{"n_layer": 16, "d_mlp": 1024, "norm_place": "pre", "lr": 0.00278, "weight_decay": 0.09, "lr_head": 0.00551, "grad_clip": 1.0}
Each number is 500 + 40 x the weight over its row's rms, rounded and kept within 0 to 999. Layers, rows and columns count from 0. Numbers have three digits each. The size before them is the row's rms in percent of the matrix's.

# k: layer 3 attention key, 128x128, rms 0.089, rows 33-63, columns 0-127
# q: layer 3 attention query, 128x128, rms 0.101, rows 34-63, columns 0-127
# v: layer 3 attention value, 128x128, rms 0.0842, rows 32-53, columns 0-127
# o: layer 3 attention output (transposed), 128x128, rms 0.0824, rows 32-53, columns 0-127
k33 101:487520496517510458492506422439494435499512536512557523422522457494494509492523526529505519511507442491584542514514402478539445488501499496485563506472480461525472509429457595471438483459479456565527481491461454486522481469519445447449508498471539469532506378509474544558409530468569477459533502443461501551474483555511498492547467513524533505458547567431514471459488565529553454491438
q34 083:480526468545536504522430500463482477509454491547445485406558511491574553507490563406468495483488533517510534511494485598467472449513482501484556499540511494507458533449463524507514526504549510488468486544531404465541433509539426505444517507545473423516470489556470561450459528522513491485476458551500518478502479552532527544530366435447532508429520522463472483444495536529436539540508
k34 084:536565539494450473481592474477527475461519581522556549500450503496504512527541485556533483434430497525465505517457437460502500387458436505503441512409559533507465526494468511462562520554576505513501498567523445512452486556523490468515457450471541467437460408472534530515493500508514492549512559465572506541496470496526545478576520491471465522552436484485551491522451464500514442528475
q35 062:536500524548587460518458496452499602512501545530462515468513510506528496482453486553457465449482467460541471433454494503462550481589443509536582483452551517531425521505476531499496470519497522425467530483491499516537550496593486473457476490508537510457389561502511475466507559473472499529468474464486519466446457537531492446568474563468486507504491509513597395468457533563523501471504
k35 085:485529507473558604469583471541552520440536606463515537501488522473493543464475481530508518487476581519482515456545441462471520508488519483499481564525534480524519552483525568509538523551454422508456531522510493533465527514512515580524516493495449521482569494503472473543504510500554511516487588446504521545479461475551399505575508545495504544487487503482505582528488558507590417514416
q36 085:584538520552511521433507515515524562504496597457510548571507500546489437498473450519456485475534461506519519524510510459530486573534463460430452529492530502467463461499516468464436457463510411511504547466489543507493624466464544471524508471480539559529547496486471490508551481556525503445578482496429452509495520429480455555468595512561501538471523485541520450532487462574533504465523
k36 082:530486453426478532477508551533464520500487501513555522492463540493519515524504483521563449524546512446504529461485551474446535525507534499510484432515459470484550534480443567483477448508425521467443473461548489547525567493532554543571537526467477526510523443528499429437586491487517471642454513514506520512586514444485446434535488541579483515477437499457516577491529444490483521446517
q37 062:530535525471452550490457496467478477546464529521580525528450546454517490475518505471476503486391548439469519508445599532464463505456475440415451509489476524522496472541447461543529487500448462434508542529549571518495425529453518569440462436499523539509570506478537498466543494523479497567477522497522527550554477505541510444521589458542557433470459546425489510481529512510492509462534
k37 082:456483494419472525535536508546534455454501472500504499569566559428550503496513513487454531518518457627500492452504468492496545482514502600531516534526500557538462423483551497510457444452417582544467479555550497407503464510489510521499487489516415461499486491528480468436484458471472508527526481495523525471469569532488564560429504465531495497481493534537553464570466487441471542490547
q38 093:507471529483505455544478521554409540461479553531561474474429546486508554531422509590505526475472489600569524455517518427497556518513487496473541551482513455516460521526480553531508549462489530483509566468513530481484434500490551530544512485511420486502527531450441518491569507505449537516487555466462448522536453508511475467527534476455525485490482472538611462545550443543505533398485
k38 107:507479551421538581509522487503521527431420523503526498529482572481514574523438494494468467514512572554510502425500444495426602502552530478523502524487506455476426523531527478500487512500452560500459543456536466463499469498462532528550572461502438460464539409500427456483583428461445567519513507480517471563514521527524514527511509546524508490533500438519585547553500504509471506481502
q39 101:554461499536479493497523493564522550451516466469453492539555418570490420528497451487496442451563478521537516475524467503526516518574484546491517503489527409551463486509548450507442526532532501492461560440457483549526506457497501449540500512507494523566523487477494519523531483444462495423558473516503486539475568476535537534511561511521509599449499485601482368519520453472494436496539
k39 088:538509464543442498447490560468520536512464601520519555518479535540488490486495446586546453518450541461432487454488490493515534473456465473483545488524490459492550478533482532491516498551509479413501459524508532508422509487524593567564541530563506537530506496534484509540509561527510496549409501522545461464548474448489437400540501500472436563523511430556505609516500479519494514483491
q40 110:482484513506543471549451416528527488460508489475446480455548432492548506506489528503506544516504546536532514475542468546479527483543474534491517536458497464488487552490490524556484556462523516570511526525478392467536488470475453504527484459566453401521438517503506587510461417523519568467487515470490504466495517536544543506604391484476535550470594459523505502451534566516460531542565
k40 081:478470517487446486582536518531492499514454544499534486533471577535538513576500457485522470479500476477517529529504412474490541494537438520514538502445480478463434600503439502496557587583546456521520516539471504506547480533518439471540512529533513489523516464508461525450475539496471547595433532513544547563582506503508440501484527472506509485449463471414453448494480419550487528558567
q41 093:537476485530432484509604459471568513441440522498458455526495504442558546545489483521447546476558475536550487464510468552496569453535519522500546517414485437545463491500469514480480516438478466456447504512518457466566446526484529532569502479559467498506503476543448513503508531498529505462436591505500492566444499456551604468592526428494503480537485486523499508511525539562515459437512
k41 085:565488504469543512515494483490568455480564555448547518482554447478495525517540479492471486474534515574547462487466405448506440570481514527564520602503538489512505480541543518474504566509504561490555491515507550478476475542491440427496487506508531460505458497547518515556501525396479577453523495455430561494495513560470451596519489587501475537566507512553525502485507514556497434486501
q42 084:505558455531517494430552497426501466573494532473443519511448472513446436475516548529456515458427470484501451556500497462541452501464499463473520529510526535485537466503483469443521478536509429483502460579473513428490520536530404424434514541432586461477497477494536498542457548535564446501518501561455534457453500562541533499496477563540532479464477556503463441538453532496543467492434
k42 132:532545501470549456429479454459486494528538488474449534461506461459461470442523502468521529488545452472499467523445543483524392501518523495527473428499527488469478545468488528429486461483497425534512472463460518547491495533472413482427493552377531555494457494496511457519446507453547410484540504496439504555457448491495484505489438540511500517484480599433510508506506517459571431521433
q43 125:516433583532473526513557471548501515461478512483512539548525484460485556570461524456515424532570522538530489446512470491512554496545520535472544530535507471513567479494440479509401537466573555422406522482458514508502526449576501469579462482521447496495510488558471528542489435476496551391458510479465501487477512483542471553535524481521539535542499424518544511527516558492468546495555
k43 083:486485417456571512560490483466481455481468560487518523443497554508510446524436437545516509487463555449529497476539409407505524502550539452511506522466490411480468543509532495484535573522480517478493446433525439614494498548505570536580551501561460416502497485526499472485507505485474510539536470481537519470560428502508457412511515539505497478445521451515518488510475431514540504490474
q44 121:523521475394510479456457534448477513526568440507507522478506538516492467430537522535501582515496478469446492545523576460498449513475514453550477494446479536446520554479465525491571456552393475534541528541494540512436493549479446568438519509474547472461482528449539492454495527499515484623504542492469500556542531558442491439490455504489494461437472500466493530515438530512535529541440
k44 090:519548532533486535503445507504523465537522494563502433518511528555492461437485515528547570492439545526492450524512512556522425449513492485474510477511511462538496482497558453467462460467511528469499461491600455481560557438554503485486546450468525484450477439546578456494520405576519481485527521493451468469438504473444547517459443406537453517431535471566513447523510508445446480441499
q45 096:464424588569518559517516490468537484522474514543516495508527545467516535521533490467492495524525501432469432495438497490496540526545484575466544501565533515504508409471478481539441454394461524457472488463492502609570544527520602541557458414557517544545513486551461436547513472440465518489490469478498506466470494454470451564519479483514487515524504503495501521480512499557482560532559
k45 091:462519543483443485534510513552468484452604516485511514525458538570508510525534455474497569478388487546513533546523500459521507470471498502496473547517484499548543459482544452552505523529555520510451496513457480512464585471557506533521407507592497512433521565470599495529462476534573534538525459436532516450508523540479488464471549501473518469453483447589487495474543569538482501484570
q46 136:486520463460512490443456532449479445562530458552522491439493543509445460419513496493468598531489529451472502488485507524502441491450473439504511464529507552457464557472535510496557427523430499557600458550521441508416526529432498578408561512479520453484482475461528481466509535493497468608524498494496515499546522551491504467500447559461463500433511541474508540501470499493529506561467
k46 081:530568581589490497540491483531492445513477468559486501443532526622467480442546420528458479492450480497445499573488510606527482520455473483505470432547446487529472437510534486511464446502479522470470540570474528530609509496501549491518545501448537510513487494460564516519494460516486507550507523558499511496457526440440511493419475432485543528459505459499490487501464473556476509485425
q47 118:525478510490449519497523458512542535408479514461506530575528496482610510521474532490480466388543462576531467476482474518536515454549538550551527514475490519595526456484524479515481520513497469467453519471469568480525372466481524503513487491512519573499515544509464482530494465483503506483445559496502519586475487445457570504520505440509541461543434517451533429465533495553533446419500
k47 090:447540459490538556495487537535496525428539500538451494447508440475426519401442513484494488585485453527508500471456550481480518483400562455531492512424543546567541422564502536468456561450466552517463442435507533486441512492480506487490506479471455470493509519493470467511537515474524519424533493527470533465492557569487488545534480592463509530516544455506548538529533552448482458453525
q48 050:522522515499483519485512531409446527528513534462537512454552507488468498521441471541524514494566489523510595506483445601532517405572550470445489482522529499524514541505531491499465485528462437483469485475505534439553582408446521483411568491574540511510490512528486528545495472557508535450465502499465502435492424528535487468442471573447517452496536504415503481501480466507467457451456
k48 164:497515506514550455429464442448496489572532475488449507495531478503430499470509524475521506470529446490514532559479490502540371509458511487527511458516523495502519536467485544470510443488516444544508454501435490537530535514453433456417463527470582532494480522475521525537436527477593438452533496484445524524443487509474517547492448524495522525467519615392476490451455568498543484518435
q49 087:496464488477469519500516565516485527464511514509552509569438543476547453533467467541492525492480506549492469453480493495477547578511431510493445536476459493452470494558532458552558489475452500503536495479584561508459478530410576571562504483475469503507509516424497432467583497482400514530511464488491523504532453464431505451457606500531514460549472433534572504561539439534482497503486
k49 117:510461510493483510544535517574526512442484459548498504457499512514560576535482510505498505531465544514473489415482474501521590450557529562513523547559494520558511412530518423543489500483514531422487537473514501411496450475496544539541491465542438488548567500488453455527542452514448544488422533496537505458535507474494476554484541494506505488462472419565514525497555498540482572442613
q50 093:454512459490537477515465506468526470558505510543430456473493501493516562540470540448588420531590503440473526548482432586507501419491524535552503491540460538540466499468532545484511472548519506413508490514507502445530437457476466441481491533551503475509499547559491489532421521510496503428438495512518551530530497489496496520426410455492495464519487551424468553471426543470498481578484
k50 112:465524479464515442499458502456436528575488392486500481473537465476481505482451594463446511526518503472497498488521510530465443515436477474519557497440459529492509476485493478556489513428484466514582465516502440443503510497444451493414527539495519493562506548470529525460479546566563493480499439533458580499501472536502510428554508467481559480468565600465474537441461486516498520605503
q51 090:501466545489492555540504577488490518519491517537580478484435569498544499557516527545472483524505527503466489465466482518501542488501479503448534602527487539442464476503503496532534485488463556441495510514571562478475500514484570541553519444531477456492532491495452498457548486558390544545469461533500572483561473492461436450435508484489487416501536458487593520512453421553445580537505
k51 115:473485555467482519594524535564497551447483467492524533507489511504556508541399558535486456512445549510520490469476467572482570485557443513516503514465464477536421447542550444542474487481536530447484570460569447453503517491471575526547527475569423514494472503489556500479572491550468599509508500515498484462511466466483468454514557484433531496480482425559509515481518456523464524529561
q52 077:476468504460484530519495560487484495487522449453576435557487479507517418470495479543456614505469481518494507457551561511495521559502453493474460569458487482484454490526506525530525544507450520501544500461571507511465570534509573544536500440502494452443473476439519471504622544488418509569531512463509489491534470484470553498519617515462484485505470456578538470536545421499488478491523
k52 117:520449525519467532528575519572585484447521591504520516529478524533547495542498442491527477493481534568459460458486502509549590492554485536505466514521490475508482486534532447502525533573534525453470555541495530492489439468547589519602454470509460531508502460531492508534535503500436545498459557465547449493514489459500475529474527463511469506525430387612519517544559475535518474458524
q53 082:497485497458517511551451562526498476511496468542536474506433576548507505566520429499503547536448554559473481472546459505470559514539511530497470529543447495502440455502558497526547532557517583515540511511567530476480495521467554497547516462532476444515555524506455471493584507510416562566449431527505544485540487491456473509420552499477442456513461475561529456521509397540468564526543
k53 103:510466582513427515582503525520513502469504510519511525537490533529541536564440518488505444520488522504507504469495493571482623483573458507493496533477458545497493469520483389552468485472523489472475513497530489432484494499481549516525511486549436516558527503474458464477556511614444585442467460487521452474537483409471510468523497427480525459520502425524518494514486455539464582473575
q54 076:507483519491440513454542476503510551463514505452510547566490493542432467497437484539414517523515448526526551498565516415500480544495481486523477458444537482497511525480459483434461466482476460526486465429437482580556470472479568493510462532476503591478545510458482510572457450462547486473543573437461487526455515486496547541579556528536605559472499483533482478582509499510522459476452
k54 098:551517456516559491424518465458506463530499582514442500514494471499462489441590406499558537475497483464490450463484496464508458528490515490506527527558531457455541559518493553437510511544500483471511475501462543578446501492547523521516493524458571534411527464581504438531468522480481457525503525505494488567503507488513486547505424560538424549511466455553500536593519551465561436455452
q55 076:499497489515504537575509582464485510492476497496561453521443506484527504571464486577495469501476435498520497429444460541496563515521469508602554535450464570451445424526491491531514536454459504468494535510538553469511528501483573527532516470531464483465545492543443479475568535547426535502493477507517551458572475482478520439459539455481531433550496457516571521537541425494449560432510
k55 106:511470541443533552590515512561490540441487540506526489505500497508494549578466503491474483516491528573515459450509439562430559501507506513473448549504463510531407466520502460551480592509524556474473585460563514461529474525512549473590468439534435476527535536519519502500548506454434551467478509523517540540528472503522439528501549439493487466558528469551497460511538483560453499531592
q56 098:521553470376466479476507536469444442579532543463559519532522512460483493468515516446456549559507502450424507551519545445514474566482519466470464526504484537456537618482441507476576445472505492495548414527496472482465525458458501565452577439487531520440548477438455498502486465518450474566537515469496486536554488502494491519524483523523487519495492503469491511583484467562524497567482
k56 094:457461493470492467506439473524513474502498457526515446486440490526536489512577500514490506490512559531448482478510495457497554540515443579499451482456443487427526412465500484474502498550449538516511492553498526560453451502472513503520492555476442398483436507513564473407567477477414493598521473585473496476543543521436509515458478497531413499469479459546508435552510487476457561468482
q57 079:502484474450502399517497469477464508509483475477447469466495517495507500455448597487515588473519515458511498538467517476517487487470450486478514431458524454471501601497506558526472419463471492461530504505488422508504427454458445519442497522501484454518496562521469498424407453562544510470531533490481447519529526507500487554529406478513529480418530576481481490481442581534498522580546
k57 082:483517456458506468432493487471493490566480481554514438456484478527527530438525565464483440508489524517474515487507488441439493541456528497536580471468518478498462500479453578514515486508462519558568493530472462527472486531457438548456569520547563432473484430467547535489514532446534494589487511528588561476505569529444490449555434519494488480447468543444525537405498508539507466578479
q58 103:497521519492485456455488484491531514493516497495417488465501442487465479432503504464415521487530481493519495544502534451543409503532470434491457431532562510493523581457475455435488423495433433518491454430437456540485464495473476518439474535451568580482474512478541472521466513504531395511560472517485486499428535488464501572524516556505470543440497578444504484492463578488542476523477
k58 084:537474464507504501384492523480560508529474519541526435407502578487523523424504507515509457503453551457397496499493496495485531508436469542462491438508546518520507461527557557532524383479469534483537476571515495484427472527456572548514532545541527490494486502511511484476522525509489507601471500543571481476460489493487484481497511613434442492489471449526485576486481447487502465470481
q59 131:560470524557512525526534482541501504500502557440515517501540444496535528559500475436524439510506527564519488469513446493529549505561517502439552540556539466492558506535458472511455589538607511450442482516470491499523517463540496415539529470529427502531509487559474597547493472490482560406484484527491515468505516454573479530490492510514506562562519431548499449530529481501463565450572
k59 090:508524468466517499531480510482403523490459506474548546532458481495492484558497448562507453444515478418550509484470472434517520541550451487532476521424490439440481512524424478490512635518456500499492516426519501585497505543512471555609534498487463478512525530474493512476496525457480505529513483474456515551612457568490449391531519521503528468505493495454474475549510468513512558508454
q60 137:577539493497488547510598569480505592538533593410492554549469481518502442567520463458496474475460474495471494516510546481510485556532530520480432526519487486462530541547448471418504474604577447421458533520493581492512535469540478474495471516497504540472493485553501481473542484529462501474482486507435466465474478478512461514440555502558476514550472427517461441541450463518470530484490
k60 089:555499432500546543499564468503496547543486477505421489452426443515480463507548545496545490543520528452503442549512475536501489539496467495488496448503488493492498528458476478519454464485442500447479476409549456513494445522497557491567462517420478548443551408485413444505486449455540459507489486483489535528506455435491507434557471482521502515534457540411486453546453425564519425461504
q61 114:478483502537444466514492414539527475425437465492489452460558509455512537514493519499502486470549532540536509477521439514471564441506521534538573512467469517551477440497563504527440550400531543535433523494446420490533460491473541479588493479571468456558495505523465533529488472474555532457462501474537510514470494492514567501567526475458510524522540514556546561447582517487500404459541
k61 085:506479467544499458546514511450541417518562514517495535462505457512503548554532438483481452523487426536593525493467453503568475522468465515527536579510415554490506499514446512512467575491496535484530495569449553502497453448503396407485519539540552515528557489521479545538476561472497559470493503484410508488509472478473479569473463548472568529499494486462555545499488494601509495529476
q62 122:433541460502525511479466590456551531553521487542484474478425530521457445444568472539476539495483503447508488514517524466495442544464462509494508491522471536410497509462544483458547431475427446558534498515552537496410558530475491540466545531478577483474490451514530436418525564548491434585537469506478493468510518554469516491452508531481463466414546539493494505499464445516505501557448
k62 094:476484534484489459485525484559465560461508487531488552426507501519501469488497558481539468510539501492467541566494474567504521402449533562436496392545549527537481480488537541507498382501549531467489521469461481467535472504491505423445414507537522528468490493484535570519449467477517483477460566556552502516467512400496518438459548499488557537474475494418444504418468518509519494534488
q63 134:489431549529485485545476439576492517435547459490488511542552471503534533534498506504530452487520489541491456469483502473537578506537547541506546500486499478569547434511482469539409581461520555506397518492438515503532438495548517457564470448554449549559523542502468551542480450462499559419485489509552524547487544467503482555502500463511573518509472517505502464470585507474508544445572
k63 089:423598512534479540543465527509412458538475555590551542450464559561526524514493396570535454512472464451517561511479521516496532462477527473501481516528473494550511470514474529491489604498498498505416550473458475565531534444548485562507544469538532464527509505474534501497511477551475507535503493510522541482516470558531462462472451406522527493418547432498500554494550523465460526490520
v32 107:554494526476379444499480468496449472465463458500557551469485567446479449494532483554565512396514452477503483518506454500496507494458484475470516488489477560474537518501518525498506500582556526529500502512475538495410566613512491486488525473474516559423510479412576477470479502488508494527467572476506457434496501442477490446516519416565443543511524479554528545448533496513475521547522
o32 106:553544537448459486506517497482504512503481435479483509585467431483519475417492519561596469461483445469469519524538476495515426488369472423487505493473391509520471539515454516504539467466521530492497546441438496442395510501508480531477484510536564522511401541531534485524527509558610481499477474504516529497516435468486538437461479527488468493515486545489482501482533481481499470446495
v33 122:500510462482523512453493530572531522451486468464472550500562467522463505542396534427543490581567559551472473540543478498584487609488557562560569483530513533450486539495490458492485494504467506541527499542550440514476553481548513426495556522519499484522423551510479516485572468519484480452543417468513443431493532515507507464539521453513506510479489485511584478581484488487482465528500
o33 123:509475509520532464458550503488495559573497557510530577559492491495558449557455476478507531499505518580505496533487529416565494460537416555542466513496531414496552530500476494535542569462481576518560498576518542535482539519431433498513550512441402540480571576501526490521565479453510520489520498494568461475486496493453485566566516457512549501496529464476525487505482435480504545529516
v34 123:539559504525563567477438521495465472462506448575484483518562535488521508524470504456464516532552444502496424506503551497517505462508588473558496488439490506498499457490434429497573493536501486486472523528467498553456479484516477631492412518494484479546497489562469524530500518511502487485431505458530587452502536512501538467548508387392515497534503469419467538526479516451546473488506
o34 123:442532489474531548613481498546540507483551470515495529515528540538460547516503579457507578483477491561478502473454522487434503496587520581491504493444499427469463488478489576472515531538511432527476519557468509464564487560495525519517469439522465518436494502489492526536493427483572475485492528507501564518401493515506567510513486448474535450489508460463621433473498475501499504558558
v35 123:529492508431391466490500456426469558547531497540491563486493482493508476521515462446529435389559535460472515498485451536464498478554516575473538516515522485442491529473508566528493474515463510552512483468510510530575512481468493440521505494521506490480548505534480534522554532585504510413547518582549518468494500476486434565495513619531527518447435479521493490499499463432492586460514
o35 125:481428524443453514510533502444481408478499566505468540378462471473513558487536468592523514470513491457530513502491416566500483529475486494503511453506546552497520557477492480542457476549485607481461498442495541500515532468482508533510523562523519540492528483482599438489484499500513483593466507482564442500515500467483455546526532589595479537477531483538482477565502496483498538500567
v36 118:495511556458533513475536540524487538497555528476506518448418518463450512488522627560624536478501548510498477496498437470463501529444478465491552450520453591529558538428484519464484505467489527509513435513540512457425567601511502389541488430490524523481493512536518475568496542498507519557563552499520472537509492473509511443460454486469443468522538506516511508491520528526472482515517
o36 119:529482512475473481412433494413523519511459472445531480539536473483486472396493490413544394542515486450506509554488503472555510478410494524449477542542501475510493528506528497580571440490502528422504460463467492490460512506504472478541441480398494498509469528497481473536468476545482500502461494505486453477519414460485480431494522500472503498578538447415462507546482443451505467550446
v37 118:521542595476515533505511451487514470503521472437443503542389517506480539505447468470477454509473510480521502514440499463500509498487480488568545505458461484537510470596493473514486507450510514568566533561427584443483515460509474425494490503468500538455495515532497520528489503496477499461534478526561512463510508511469327554488554543528465402553485520530584474533496501490526478495451
o37 120:457387533458528472428445524465485535500559456517480442457490479541545554411511541504498509504608474502451487447494545508433462542471471477487462501525534549450495485541533505536466487433517576534496515547486536465473494434514504453473497551445556493418568523491531489490552501481409513450576512520502543566504506487505419543536450542494481473508560461494551487494469519497490556513466
v38 114:523515452571472492507485388489508418512433504515515464500496461429561530501556433457512486514517497430495497493507474501461528425519495463515459500514478494525568463498516536431458470578468494505476493486484541481594517483379511540498574461503525512445542417471485491464503475454515476557458540554533496544496527499407579508533531479503462509483484494516452576438530473517482576513510
o38 111:541547458511547549523523454481501489481428466490520474483485465489528491451527542528543506535492530454482492483478479522518449429474558454532531443437473564485465461481486537424480467467464534579489486467559498437486491550483541477465545577538592498477456408488567526496440513537566516507460541483477475478488532479466551450526550512434516478521507577525417561499598526564456505492537
v39 114:470518515533506519537498541525493431478487433448512485479357483509487485514523511493489576540501436468597471542499486505513497478437492513477503453434467459513523450505474509439567511453519471474494483546494646467546545462455473528497495459451553576479554418487492509509498472513531499519526499442525533529545490481530443483598530446458509401486521516503536521495528479495496434496503
o39 114:493522508458464480508419461546527523501439453512531503553478456562506505553491545454528521528567507448470499550495535561414407527420511521479503550477507537456463443561543518412503502492508445491515532511486531416481476501464547430495463541461626472466515556483489488528471527521443462463524507532438512483417479490515488503536520501424558448525459496466475505534485495537482502557431
v40 122:505511481433389412531473557441506515507499501444541496553440590486518491538470468467505482440487495436468544510540516462468495485484510460481460525450445517525478500487450527436449502505620469531505546506494584506488451579494446471522581534518530527479435479503502464499486582525515472502507541540523520456493593450506452442574542527504510467515456522495556473523480490546456524541496
o40 121:472566543409476532499468540504481548507571507482446514490550515451502548449504492542530483542477443516428521496490520488492373593430534440539549469525503572512508469491459495459459555488529517487467545513453561453464530470519568455570496469503539537532567504537521495508566603477503423534473537495504528540494482487475460460466489518517491504512517553435546481481532445524445536460469
v41 111:468493500468476493526581584527499483481590509515494526444491535511476509508473532462497551552417526535543426564478468510571461448454499565509473483481498517491521482495502532458508502490560486503440479495587547448486507527590473470532457460435481520424477471510543463524493519457516503589523464493539542524499438501462506475589506506572464461392465543520479427512477483532438474531549
o41 111:497516465509478487561443497517454554495474534520565491531535453590520560528454472389535499548481499493542476517508541458478416539456557506548514521505527484485508540536571533486537512542559463432491470545427497450435499494495476402517496449446427482509523532440485540529521536549455508462490527470482477485458450466517445555441553495464520520528490515500435472520529440456465468451412
v42 113:596580547511522550520537460453431605495477452571513534540486512515450450502495545590489458538489471421503487424477480526473497450492526454460491518553553518517589487523515481548570516508407506540550494456506454458409518508498485538488433514496488518521521519513440526440517539558483496508466499502474569425504541490494490454452500527498537480468467514510488475523512508500573540435460
o42 110:396495519466518542443469501459472484473533472572552446524505562496455540472480467487476570434480482515578517488432506519443487461511446451455468539512517482427486550485511530508537467475475522468433495453524438493558468519515507562527494498549518500460466522471457488472483487481588515609471490477430514492480528569499579446495462555514439472466513528525599473515459442444512534492457
v43 115:501471467459482517481496491522460441558485520527431576509542567448534572557575494414480485527553478416555434476535482472552497467494484487504484467497515428543463481491511515451499473538538485519490510559528486505453555523554492447534524450497512514471492569496521560544486589443507506512459525560579488494491507495435494539532529464465580547470439518481542400534515529540518519449565
o43 119:521454532402495551554531484484464556482495467480535488517532511491594585500519514449480560536437478465457461471534510474515468536512568460567582517490527504533558539486465501517476554493460513458425449509498476541450502521501439429460478531535519493490542488445508510530568474532579480519499579487539519536482468408505453523540591496531472450534548455516511485483459478523544469545580
v44 110:470433484453566428493463414515503502494471420550468509493531491537506548482482508502490468442538524567425463437483489630564510497549467461564532489540536516455479558492601499522550491555455466565493532409523455524514480465489480539503492449537490487556459511479536484460501470466508478481534497497497545539467514558473471580484479480553432528460418508539512521486533548495468531486518
o44 108:542425511544538426536476456480496452500500509497507517434540406525562529470537505520521511439485451524519495509475491554518563459511519491513446453481541496558501482443486487530555492551497550481507525537509459521547488531483397502430497502550460477582473520520540502526494585473531607487458549533517455535502576493563484530510422490534396545528462542503463495476499498519495500539598
v45 116:499516552444491565508490568492458502505530553499467544578467553567486526516464485486485468554501512461482598542453524475494499431463569567450429476468442470497507458557456530450511505512577501470495495505471568514504544481509449545528498506513542518549505537531544431591459497567466500563486422446472545488526418503524450367471495512511485487524469503489478511513488536545509511535485
o45 117:436549535430460485446431495525486498486522485507532464479518561495402557553440482407498471557478519534445524412510514518436425525519549509546504527442546447487494460517483490551420558514540497464541557559483499445487515466545531502547452401462503531472520502445513488517548523499450458504488483514472488530517422497538499480453536504441492463541460508565594496507496509500493456489442
v46 106:513500394507565487456500446530516417471434496510489456501491495513489509477509542518506536512545565556536476456471485503491495491481461430530427496546542458588506507468490520485546516531361518461467461533535368514438527490432554541500446461505501502495453464512452467502514486475491479524532434475546529475478462517410504477528499480513469566488500537574473443500557467471498531458537
o46 104:519478494563499505507524431510520517493429494497568467495490470448525430516494497511487545483477568473534528500476481502456524456426498503484475540469513471550457571539524513543615499500441477531455492453559476555489503597429466493459508469521419441522383435435493528457537524500505581502476529518543429464510536490420472474490515450401491462508495515495483530494526535518512547539521
v47 117:524525545545516570510507443522516462518422525455522557543478486523499545472487501467504546493515491469468542502532525530465512447485517524484527477462441519453528465575505529540406490557593532552544490426483532487525527519506524486490430554521468534413456550474467435612472460496499490539453553510479489515510513540451547562437477467521500352485556507497451520454516504525513479512518
o47 119:521480481505544547410502539539503504437508475489462526499517500475502568347539490482492465467527502464505448432554537543514502465493471539550504510544515494465429435476517561444453481478522563540530526545541406431471498499506507424492479516507473518461488501520489501552410439491452478443491475492473471495601478577526556506475542499513504445544471471544562470516537537508460459489463
v48 113:545519538495451508476484477477387517513418382504473545545531521459497500507490496449518454400554502438473510469490495601459527482499521435513501477475528505472537547538517554456542507604584487531539521497536558498493579514414518491512481480506521502465459552465475439518506523524482488490496494475460544484481540508442447505450558484575448469465417451510481539480528539497484515496489
o48 112:518489556448483505463526493463477507474521479508547522439521454441558548429520552517540493469495409527487488500499489559468433446445489435568462492453505479488454508480405547502492455512529671490504575474539528483550488500473513534462442471547540528465434465513537446492525522575550453546471486490505466512446511514473536515486494541547466437542490538523563489498493457536469461499504
v49 130:447495441509454460503464546511440547512508466579505523417518466560463483530528540528495502489570474559464566496487462518523481457495562563457467490540536469512521476421525567500524502567512492488501493485492506518502580436531499512520418476510516503623532458556495528508536605535486483521426455481484494474475444496506462464571464482522511545442434483460478480497507491444506566502588
o49 130:518481495475426471535495465534484441477416513486591532518495497521440569532496465498496553531452539518513553491467455511425394483503550585493484483491527441489531577522484469524503571561540442435533467474486451470547530475475485541493508479499512528570497532436500485492493502534642429531469512587513429470491486488473505536534521506532468506500458492499488455524490567481560478518536
v50 118:489536492553493459497477519502547479477495565437514541593505512524488482436493444521418459577413528480479525515510533519451521521468444433449488513519494477513509519584543534529552491526520475530540521477475505462499501453446503527490621482504484501534488490469493579403513414516528511553444497561534503538502525552492572497485475511563507407530550494499537565443512537551471523519447
o50 113:490580458518565492392493516475474456469523502445492518486473537498523445459456447467467497477543501518557515566489464507517522421499495438558494508509451507503512427523488496391456491461463432515462559525518486500496518508523532448476571499519583521470505540513547517475540518463456558485520486513424592525528554542489562416528491519502490504477497538515511617442484523529474452487432
v51 112:519506515525471441507512521438504602483556406532500492517516522496457467538466501497468500466604468485566447510451546463525493506555512507505480512488549494493450477591482502504599511455510516475470565453490543462476585540460480485477421515490495433491512453455529511456496487513476487440520448494507551437496524532599389501532521495492512493476424515512504558477505516419527443555489
o51 108:536497550406466475582499486481502446512501483557496493491499474475507560507473572583496531467547508503566490521508527506481415603566480506484478556464539495421438575553493461508523555554536553485497473553428553516532449441528523562498482478514514451480446528507507484487582513492495517563511461503444534542448578498526510577458447509529516503467479514508579464501460447490513533500513
v52 119:510447488480530473505459458458481489533492514537460504474592507579507511459504495546473504448566531527561461500444498550610486542548450552547482477516550432417454506501548514520538490561509507457467536395570413556537529495476465535508498480523476418515459490459551470507463400505480532503504414521464525501506453531531481490497439478553478542460442519519439479519499520529491521474503
o52 114:535490490521500448571476471517494486502469492517528520490527492485503568586487495494527501459455487513575462416525455536506521486556537501569501453460549458519524483506525461539490546595505504473494501484488467555518458474510427496518456446537393464574442505539524477570583525465460637512490480450538452516494539473604482535467458491532458547515485539569468496509506516525526481485551
v53 114:480464517478594522490453465549531415482502505523484472461478499504491554524577496507461543584515493546560448432483496425544521464501467416582404471541492473584454482520449458443483496483481521476473470529472467490507522501452496551480468504499521488576532458514541572583479528443476483515393542501539494504479482478486520505540459444396461540520499506467518477503512504505543484476557
o53 115:510466492512540531545494432487563504531436423478542455528541536518476500460521556491477526570440618487457520488503502473425541527553536528495541542497466529500521534486545475524541554546468471499501450488504447490484465494505443506444487514483516473485463484457466520469499486475551548427522549531517523520502562441525479475570502402412542450526522434430468473479519559547542474558593